config.yaml
num_hidden_layers: 10
num_key_value_heads: 2
hidden_act: "swiglu"
attn_scale: 0.125
bias: "qkv"
tie_word_embeddings: true
parallel_block: false
init_std_o: 0.0038
optimizer: "muon"
learning_rate: 0.00635
lr_head: 0.005
warmup_steps: 200
Each number is 128 + 32 x the weight over its row's rms, rounded and kept within 0 to 255. Layers, rows and columns count from 0. Numbers have three digits each. The size before them is the row's rms in percent of the matrix's.

# down: layer 2 MLP down (transposed), 320x128, rms 0.126, rows 170-200, columns 0-63
# gate: layer 2 MLP gate, 320x128, rms 0.148, rows 171-201, columns 0-63
# up: layer 2 MLP up, 320x128, rms 0.136, rows 171-201, columns 0-63
down170 103:135210153133152101127148141158158156166074104162136127158189087096107184112146126056145193151117109041120140124176178169090101163120127130077139121169125064050147142160110143108156138086150151
gate171 104:138165155126064118089095122127100136160157136140084149147088150146117101123095094132085138139141184133109054135098144125117180101068143125129146180072155147126167164099062143195089104179093129
up171 107:097101123127141089150163116153174077127135147183139102118190074115142144095208117114175137119126177139135123126109105138103130132152140180097140178098136063105035170141160142114148100096141118
down171 093:113147136166139147091145103149139137142074172117101133122180178150113098149165119108087165137163122111106092165102111129099161128111157120085090143072132124101113158064117134188127150168114083
gate172 092:070112132163162193123176097138119123133174129049140108154131081111136159122181099186151120097162164117127184164075154095144161133130161086106154131110165152122159142118114154137058143094169146
up172 089:168167100115138060131108165100110117155132129129166129169145176078125151140102139128150164130146089121102068040097132170118114215127130082140110088159137110157125160111094161184139100090187121
down172 088:161141141191139071087085123157113142171144116174149093146103156156102116071154098129110164100163083122154101151094118142148151112138078125147127105146142107111166143109098050170103110114160099
gate173 101:126143157150028142131118171138136155124155087112134129115161187149150173119159108123086142129107102122120126159105159138133143119079148138095093155120134183155154084132148129169157108130116099
up173 081:153154161150102203167143127093177131104117133117094133090117061154061140106100112103121161128118113123132145133120152059130120121103139103126114124179174044136106106113160106124135217147123204
down173 091:061146142154127093139145152175167121119122122133157149081175161149123181103128127140133091125118079115101157129080198124142103102095136106133176169137158243135128096119145126132109113114129132
gate174 103:108137107115101137176128165116154151163172159161163170143092157126112166115124174126107140107148148149120104090135114132134100147181128078073145113115132147120120042159048146106114176111105142
up174 117:120078116098111150163163157083084160134049151146202109107161117143133061121124124114185148109097115100166117135104125169165108103112136127088092121178166149109103130130159088164112104174100149
down174 105:161111186132113141156122160085152140089150192138087074113125090118201143172173084099174145144047063177155122147068090131143125097090132146128107123134156112142149120139109164123153117123090162
gate175 097:151114095127126120163119115152117117128113159149212150066138184088127152087143185154164144136138112108102168107103111180105061096105171114103081091164106098079107121167186191137101112118144088
up175 103:155171091129103160109100111135090131128135132138088135150089144170117099168101115085063134149136083124191156129131103165184127128125143075138146119058137163147176126131111084110061165103171112
down175 094:125152071101108158137120205106093155133181122158141082156104145227120118140136127145128144066164146148146123156069129136174133125066158091142151156090127221100175137106085135135146139108106138
gate176 084:139166133142146132130143104113114137113124119089153135136147120108081137165036110134128110172148118174142128098216095156141152133157047161131045132107128128138152118148150061166140134126160121
up176 081:126113102131144136086114099140123122151127069129117136091131146074070131188079106145164146174112101145138102119143112122159157167170024128142071133084157150129151135109144087163176135116161120
down176 084:127112127140133158115170141127158179162113152141106073155156122029100136149149120086114120107093061123098128125111148140145107153165095128094130075150110201187077146077071078114169168154157150
gate177 098:146117134100149180161113153146121146108109180122123167101093153076142133087134129150072152122075187171099140131126117140113097123069142135117146101123181117078070202111118171131164127130096129
up177 105:102137114110083123078145212106149083142127196183137141130141149108112117131122074116129074090072148146071118136129096087139129170144106202113132046156096131153066130187149124142086149136140094
down177 091:130070162161099157089161152088103129139125149110150094203136096106101135106134136070150090069157187150073144144136131106186059177161140160121111125141112110133114118148127153092088181148107084
gate178 098:139171121153150114103099090100157105152103148101172118142133118110123131114101158207181101121099130057137134173154053121101131159109142165128116127083154171081095163181125184113117152132169077
up178 085:152100111131188153095159167127159122129140134181131095140077115172120112162106104170179122147108061099070120139090105177113183113111157152135096148134139171124108122150160169164102149083239114
down178 102:107098145089132160075095056113113136057157132165118084074154160108118114097121114114129198180112107140113108118123102097153155122149121142155173142132034157147133149137131116132110163066168093
gate179 089:183163173073110153128113143191122123137172160115136094147092188184141126164042117058110091136173147176099048162161119098159129127114119082094145182140101119091111136096129087115150132109056154
up179 089:081139145123098127172102138011180153149143118120122131111124145116188120096140132167066146100105149131097215129119100090122105121117184165174071115135088160157080096122196096096102104088158169
down179 091:062136123126165136130100145096161159160115119158122154037121090076120085146184104158138167094126194106088170110103087109166119171104151140110109138150104160112102122171143141150096088147100152
gate180 115:130077100110047143116106170122063151108129116153148082166140171119146165082144110143122182132101145142044090121104144143183074171085122133132168112127125110117140080170131147164111138075122115
up180 119:117164111198138147134128167157142153125168141144119120163122143191092109117149111118127139108192115102100114063203160143176071102107133159139170129093122122158084144169075139171169089122190106
down180 118:141139132155171120128097182121131133158141117113149142122031146113127157138078142149143093179218102092130127137161129148164098095113180150135118089141164097161145141166098124124110135191169135
gate181 113:106121131165135135120184171103121179094080143109076105043134174122184136096111193089169121130140123108081102134150106156153111145072120105154155177133138155161112167083102128083161137081114112
up181 110:130121070132207137091105079142198116126108146106045163090176123152115130133119093111181108083104101094114107134160110179126144177120126154131181113096114159080110224086124160145110092201100102
down181 113:151114108150144157065140171086056134084140167104147111128106148119145114139128139134085154139140077176109112096125132094168132144102086082150122171087152099116078117121155150116137151039121108
gate182 095:124141115154086139113218129130093162136114104132073076108125131132053176117150124177113091067116102108115152121121156121088112100132126130120127166084106101149074136097136159121106122135114142
up182 102:097086105136150112149131070094102160079177064150196119146137139146147090192055115116124167127143099079119150088089139186109146123084127155103138197076074104198141149161148135159156095092143158
down182 096:132119175130152055155164179144155155104135193124101111148147136110191173116178173172160121104127135074182074112087147091158080147155079106124125075117101136151142090181110093132092167125172096
gate183 100:099084191142106124128169121169111126143133073162140138131158140117125133111162145198088090124115145068124080077150087210128130088091160141186117101181126131124110143148125127148122052117049145
up183 098:146109122127145178147116117160087169154161052105134092100108127108091077175107125162125110161055093104186145147109116112104116149156114093131215117156086167052190115139154124179095167125144102
down183 102:135159119183175160112071167112099087127143108188094148136098093111153103165184162066086123129102101097110130106098134127151094123093119149165207157156066164105130145126145122101097051173130108
gate184 099:141156131228160107163144202098072100087186167095134096135117124156142108163121153148129072148149149131136086113107114134098059156106170073101110135174144127217172125086132114161107155116089118
up184 097:101138155119211081108102147118105118073180164090111100119153111154101089189140055113115055152168143150164147133176102144082129112143101125126094111150145141202084169150123088111071125157149103
down184 101:176147106140118115139148098137133106134101114124084168085132141166098125158102129124103152135160134131126115152098192112137069150173142105189132177097151069166097086123115178127203157102172143
gate185 091:121047124062159091126103111118102120121096105102130108161156099130154088115163172160149173111130108147128104131154192178210125161094141101137117144127076142146079123126128141135152138096078162
up185 090:130124096129113135210122106175104134108156139136145117149123118110121129117103153147144074195081129138115095194148141118084142080070131161118146120136115165071110106054067155122175179099141152
down185 079:117176090171142147168107092155129100160115140151137173069110107119098186126130174070144098163144111121187145141112052115133128102073102086189162100175137160110124132056068185121173146149142148
gate186 110:033120160117150123125148176150172136110111115112154111145114138120147136128112100098147087087184096140165112150157141157092115096129163084053170158130083167126128050155117128201129163109123173
up186 119:096156133182169038114149154117133143083105124163079093154133112137079147160132146137128100093147143041091099129143167093135138161146153142069142114187145172138093108148150099188103126170167113
down186 109:118125165147149091110161175096126136119090076118077109117106154120151142164113111128172100122093153118067086091107128148099156120076120126141114075127105151148110175096141074108122103207178127
gate187 101:156157139077178140130188133172120088151081098126182138144144136164059146095165162137097145126150096118127152184135063117129136096086146102134104100071079151122087069137087133154163135106183183
up187 094:163140183107100135164168145149122137117100105114154167177114134115129127164127125134125165093118101104135156119188068080097134083138130160109149076092093099070080080108168154124116080066120159
down187 094:119174081143080133108115146062153151114111131206120138085105113128116149141144136197158110148122122130129088097110156153102003133159134107217145136156161171102087216069114124093109083144113065
gate188 118:134121139148068183054112135174121115086146140115114173107167116124161064139091138137192106109133172133185150134186149107180160121151152168102096136124096140149123163117156110116136059155106155
up188 110:112134135131154088118120132107114086109102175161119147159078152129116145117090132144100154112113151104120141151125118054082116122125104121168131094166153144134090145161160155176107161141173092
down188 126:110185134181176095176123108154100128140095115169136177094083117113089161124170112146105178090149114096115143172075196098134086141121130105069165085099122102089111114184107081137129181150128067
gate189 096:118110155101103068152153169144124108142149160150176125155131125131169145126152166052107141148174157105097105176108107122127130106154121171086167112130133156101061126109137124122149093117113068
up189 096:143126122099122144068172159097116143097174146086146121058113158151167116130080105119141188114122097105117157129146157126113097151129140118139062142131140131185211108125135069143118102120109127
down189 092:136184073102102092196147089149103127137128116167074086098117124132121130149191128163112068115193129162112117121108112118113167083176132140084079051154079169179138101081133161090095088118088073
gate190 108:130153152132081136148086119131094179152161178135105134113112145106209136143102130129155123060114149162150163072077078121075134073165126143168108126071125160141089129141107178094090101058124146
up190 111:112158095148104143125197109148092091126158158148162158092017142120120073145067155093129108144101183184067170118088171140103122114170141165148108091170094119171109122143126132174056078150125108
down190 108:178205133143141135141104130157083144149162119089142106131101131107200148145149040143120154120087146091101146102141142107126176138137171147070070100107069129161138147207064057150123161161150117
gate191 091:080074123120159159175126207117107120133096118113179100103196106136163144110117135141134149161157093132125111103148108083060095117068136167134070156083090141099199181129141066158093165078070107
up191 092:180133120143052165086105122093072067183178131168120154144083189075071107131146099186091146110097070136120132137083096176120177122120110109139163134158098138152148059131107134167149150115136102
down191 096:129146162125135168084111175067167083147133116088108201170081150061095115175168155166123170161077119148083149102128102111168078132148089150118194198122106179141121154122144159163114130121121114
gate192 094:132137109132121152148105104122128107097119119116101107137162097157142158188171147114172142142077115129110132133111108152061101096058121195098115156080117148133096132110162116083114133148106113
up192 095:137166114160110153165179164119159124144141146135093110173123148161094099099146117089163152089168171167148122093125085154099187082163119175148133132096112138135097177104146161072091138130142119
down192 091:141168112096135120107117147136067106077183151135126131124092094162133177130183151092135135133132120162141126081075144137168101166069150154136135161183128123120138114114162103042120137162125159
gate193 118:088127164120120129104093203151120126119127080118181134123086168113081151145133196163155110114125128112126163130103124120103102116058119174174195118092178116120147106149057078159150111097125164
up193 096:179127148125176161129175111163111132087164031129127140109090155163111144176133142107132113128128162132124074129136077119151229221166127096154119160103115124083102172106077141179124130065108152
down193 105:128120153166128150089035119093180166134169127190098127148133113112158183178137121113148116091083140073110168091110078105136124089156164107116188135125199139171152075065087154046125139131136083
gate194 085:156143117153102072145126149099125089154167157112135114146135142136142202126129170120114172119154152133172112144150104100110157099102147131093141131100169155162159117181122153171129139067053121
up194 091:096142152123096130183176110116129121088178153156105180171104145127065100127107096146121079152200162144114106095144125103159098083172103169132118153142159121136086077125149142118097077148108178
down194 078:135135128010123193157165109131166111109127146124093126114119086107140100104145101071077091137103157101089131078180154129088192098141149197128145160153129155159098080135164133086068125161164165
gate195 091:148125139152138150121128121122091077129147163105235149110101151143130123083123129095176107126174091064124156148155168116145134158113159127113106109120178132111130111129126121134157093116123195
up195 093:152105155197064118110108146115113121181127190145169111087113141111142134142193104127081177070123171166134116116155112149163125060104123110137088131133141161111108122148143102112100148216043075
down195 087:140144100097130153134131115140117096178077146074082141161131124080161171122143140090121155057153179195163162138158133127106157161058094117100134129127113144109155175183078112119106133105119115
gate196 099:091177079113093149070149161063161131132149088144146177141098094150106160072091136134191163132092115156124154127151093157071090084144132173082143117113118127152119151102086154138137101116107132
up196 093:107152113049141128102125096122159083101128139114140139105084113165120169209136155133142063171088123188103147078120137117136103118119135174140105134114158159084142223128131139062124126139136145
down196 098:105128115106126129063138111190104150183081088160126174101107164171153160129096187142096126190115146141097180144165152140079103111129107183142134164154090099166072132160118100148069128088145130
gate197 102:136136118070108133153106134065065109099028120147155115125139132168162148118153199109140174174120117111164140094161152097126064164080126082096208153111163166146130110169121091173189082105109144
up197 099:146102086091144189166104154134115115129076103108106162135107041147140103182140135115106147153168130144158140118141146097140122142099067090056154111123140142088142101133161111157178136100120158
down197 105:140145085122157147164093118163119176142104161095149098118099082137146056192143095142120106180081087083152107122149138129148132143104079154094040112151096116133157142094135111160139170094078183
gate198 112:140138104103171172148188117193171099173131139100111171102118122094118123084145193123121070153140165124132087138128093146147122140104105081112140113159132159105090142126056174127157109143106102
up198 098:119157085172108139142140139071151119116109109094141191094163130155147145099117087134148172179160119162158142117144127132085165078091105139169131093097201070108090139161103144129169127134108093
down198 103:089126073108118122162073153089151146100161116082106146126221114102138096122107155124106103129162150220152118105130095137102101170166153093132171148095148080085125101101082109128108159137163104
gate199 107:146148148152155188157157123132145087165122078089149117162139102137114108163081141177093133122094113119175122167115087156145071133157120109140087160100129150173136094148175163148118165104044127
up199 108:128148127119111119129146150085115164088144176110141081162162154115185117114132118130154109066167130145073154165069123088165151144130090169119099123176132133109119063075168073137109135186125141
down199 102:129097110118089160103146151201092150096151123154143103134145169148120085114097150108117114147115196183139158046102129068071105119194105175103133120094095119112137150068100140131082122098194155
gate200 066:084182089138079152133118110119137168122125142174131106107112122098080073105133101195077128180127172115101134139104075087094106086160155135114102150088130180146133146120095116146085177097123114
up200 066:116118142152110129131075132057134114219098163119125191066114142116076182109187131132078122184108124092106152121135147149124144166149198122119146105123144130129133112139117135106143151131190169
down200 068:121147093102172174106152167064110115079153066116122147125099110087136204123065192132143111128135102093145112107142163109105104112130092176146129152111197126119174122150113133111067108149147132
gate201 101:099165160113138083092091222170153173184125162113144155136158151158153088092099094115231107076140133128132150098107156151175073131104127149066111118138109111106133177127118138178120090125146101
up201 099:154104149130166123089122174157116255119081175169128142099089120099174042132147115099173152081108097122124172147077104123112094148135140148124134084163122156122117114122131106137133149155114151